Weights of a small GPT-style language model, trained from scratch on English Wikipedia.
Training: 189M tokens, 5765 steps.
Each number is 128 + 24 x the weight over its row's rms, rounded and kept within 0 to 255. Layers, rows and columns count from 0. The size above them is the row's rms in percent of the matrix's.

# layer 6 attention query, 192x192, rms 0.149, rows 107-117, columns 128-191
size [ 95 105 103 107  87  92  86 100  93  92  99]
[[111  98  97 103 118 145 138 118 116 106 138  95 104 179 158 115 108 137  90 102 147  91 131 121 135 143 152 160 138 144 153 112 124 129 124 148 116 216 125 116 164 153 151 110 112  98 117 136 114 138 118 142 130 187 137 135 114 168 125 133 124 136 113  84]
 [132 134 117 144  62 112 118  86 129 161 103  91 124 108 150 108 108 147 126  98 140 102 161 121  88 103  98 111 164 103 117 132 131 126 175 155 178 100 126 136 153 112 104 110 134 124 112 154 132 188 137 149 115 103 144 164 145 136 143 154 114 108 137 144]
 [121 124 147 144 113 152 111 120 131 135 129 117 121 132 124 115 124 124 106 143 191 131 153 167 128 109 138  73 152 155  96 100 128 128 177 144 145 131  64 134  97 155 143 114  86 151 118 140 132 142  93 148 153 113 143 107 114  95 150 109 135 124  96  83]
 [115 165 129 101 115 111 151 175 181 138 143 154 151 129 142 120 158 103 143 134 112 111 123  93 126 124 138 127 161 115 134 133 110 159  97 156  96 141 134  75 124 137 112 131 127 143 172  77 125 137 108  90 120 104 149 114 113 117 114 118 111 123 150 102]
 [ 93 115 134 142  84 103 141 125  86 148  90 117 158 103 161 135 170 178 127 145 140 121 113 114 165 122 127 121  92 116 141 185 130 132  77 100 128 154 132 117 129 129 105 126 101 121 106 143  85 116  98 128 161  96 156 145  90 138 139 148 176 106 109 121]
 [154 146 119  95 116 149 145 159  85 108 154 142 140 158 140 154 110 114 143 177 134  95 145  55 134 173 118 119 158 159 107 142 114 148 183  92 153 137 102 120 124  82 139 126 117  88 101 150 124 182 141 127 133 148 144 138 109 110 125 144 113 135 110 120]
 [ 83 129 142 140  94 142 149 127 123 116 140 119  72 103 134 127 136 146 139 142 174 129 100 145 101 144 153 134 137  77 168 132 128 129 121  98 142 139 126  99 131  94 111 125 177 109 127 139 138 131 112 120  97 144  98 107 112 109  89  89 139 110 119 143]
 [127 122 116 116 134 144 180 108 117 145  98 157 135 119 137 147 170  69 167 120 145 158 113  82 131 111 168 121 123 152 112 111 125 131  82 112 125 128 130 146 152 107 130 174 118 113 167 123 148 123  91 124 138  77 129 123 134 119 134 137 132 110  65 103]
 [116  99 105 132 116 147 131 141  87 108 169 131 139 147 145 134 113  87 130 124 165 129  97 141 118 153 166 110 146 134 160 149 105  84 142 125 139 152 153 164 129 117 131 117 142 124 103 123 148  88 174 171 151 105 160 125 151 154 124  72 119 143 130 129]
 [143  83 105 148  95 165  89 151 150 133 138 151 135 128 150 134 112 157 107 112 124 127 133 116 115 113 144 143  98 128 136 119 129 125 105 125 121 128 149 101 154 121 122 128 132 101 144 156 143 124 106 114 140 129 135 135 145 124 134 103 124 102 130 129]
 [114 141 146 117 133 101 130 134 138 131  76 135 163 158 139 134 112 137 118 159 139 141 119 105 148 114 142 122 160 116 122 143 113 142 130 141 133 144 129 161  94 133 186 146 126 118 133 104 133 134 140 134 117  95 126  65 137 153 159 124 135 139 136 133]]
# layer 6 attention key, 192x192, rms 0.153, rows 107-116, columns 128-191
size [ 98  94  96  99  90  91  85  92  92  90]
[[149 124 115 122 110 166 129 131  84 158 141 109 119 130 122 111  93 132 134 132 105 130 108 151 115 140 152 129 133 150 131 104 119 142 145 124 128 179 100 125 175 145 140 103 129 166 145  79 142 115 185 147 157 169 112 176 114 129 126 122 114 100 147 119]
 [128 114 131 129 137 141 150 114 116 120 165  60 105  91 128 129 156 137 101  96 104  91 174 104  92 177 114 147 141 120 148 108  85 137 105 127 150 179 134  96 163 129 130 144 115 139  98 143  86 130 175 125 126 162 187 148 120 130  94 112 131 120 133 105]
 [148 128 109 157  90 138 104  96 133 171 137 124 118 159 133 128 110 124 140 136 184 100 129 113 125 129 154 120 103 146 158 151 115 111 135 135  91 111  70 173 102 142 168 105  92 153 113 147 120 115  90 168 129 114 136 116 147 110 139 125 126 145  89 114]
 [ 94 150 131 130 151 137 129 104 164 126  85 147 128 145 155 134 108 111 110 116 117 131 156  84 114 107 101  72 171  76 129 124 158 129 150 125 116 123 115 128 172 123 103 120 182 120 131  89 104 130 139  88 162 100  80 108 125 132  96  98 108 144 171 132]
 [130 119 134 140 101 150 136 129 161 130  97 142 145  86 137 127 121 109 136 125 123 151 150 157 153 158 114 136 141 109 142 165 148 140 155 116 112 159 141 110 149 160 168 146 134 153 154 159 151 129 110 176 143 132 121 131 146 103 103 132 110 158 141 173]
 [175 174 147 120 103  85 165 164 121 120 126 132 132 138 149 150 113 123 129 161 127 132 140 143 130 152 130 144 141 158 113 134  88 134 123 116 142 131  79 140 121 118 141 117 131 143 137 150 118 142 148 116 161 113 147 167 125  78 188 135 104 145  81 106]
 [112 118 146 116  77 152 126 130 137 136 112  78  98 184 156 116 129 141 154 120 107 152 137  84  96  57 120 132 125  65 118 162 144  87 144 139 113 155 147 116 153 147 114 134 162 113 141 147 123 126 110 186 126 122 128 166 127  89 131 125 119 109 122 121]
 [127 135 103 110 113 118 117 118  51 116  77 145 147 126  95 149 155  94 138  95 127 146 153 121 176  98 156 112 135 165 122 132 132 160 138  97  77 115 102 178 139 138 130 132 116 147 140 110 140  99 126 158 124 129 108 145 123 143 124 155 127 134 124 132]
 [123 126 150 134 131 116 122 164 129  77 144 146 159 166 139 160 129  93 132 104 126 140 110 176 141 122 146 123 147 109 115 112 100 123 143 123 113 175 136 140 134 142 111 144 164 125 153 121 132 152 144 172 127 107 128 144 179 138 118 110 132 138 124  73]
 [123 105 145 121 101 141 133 152 100 156 154 149 104 150 126 165 129 170  97 150 115 135 129 127 128 169 169 122 105  93 112 108  74 173 147 128 167 114 160 117 148 126 153 119  98 132 143 130 146 104 123 117 137 173 157 105 145 123 134 133 107  72 149 121]]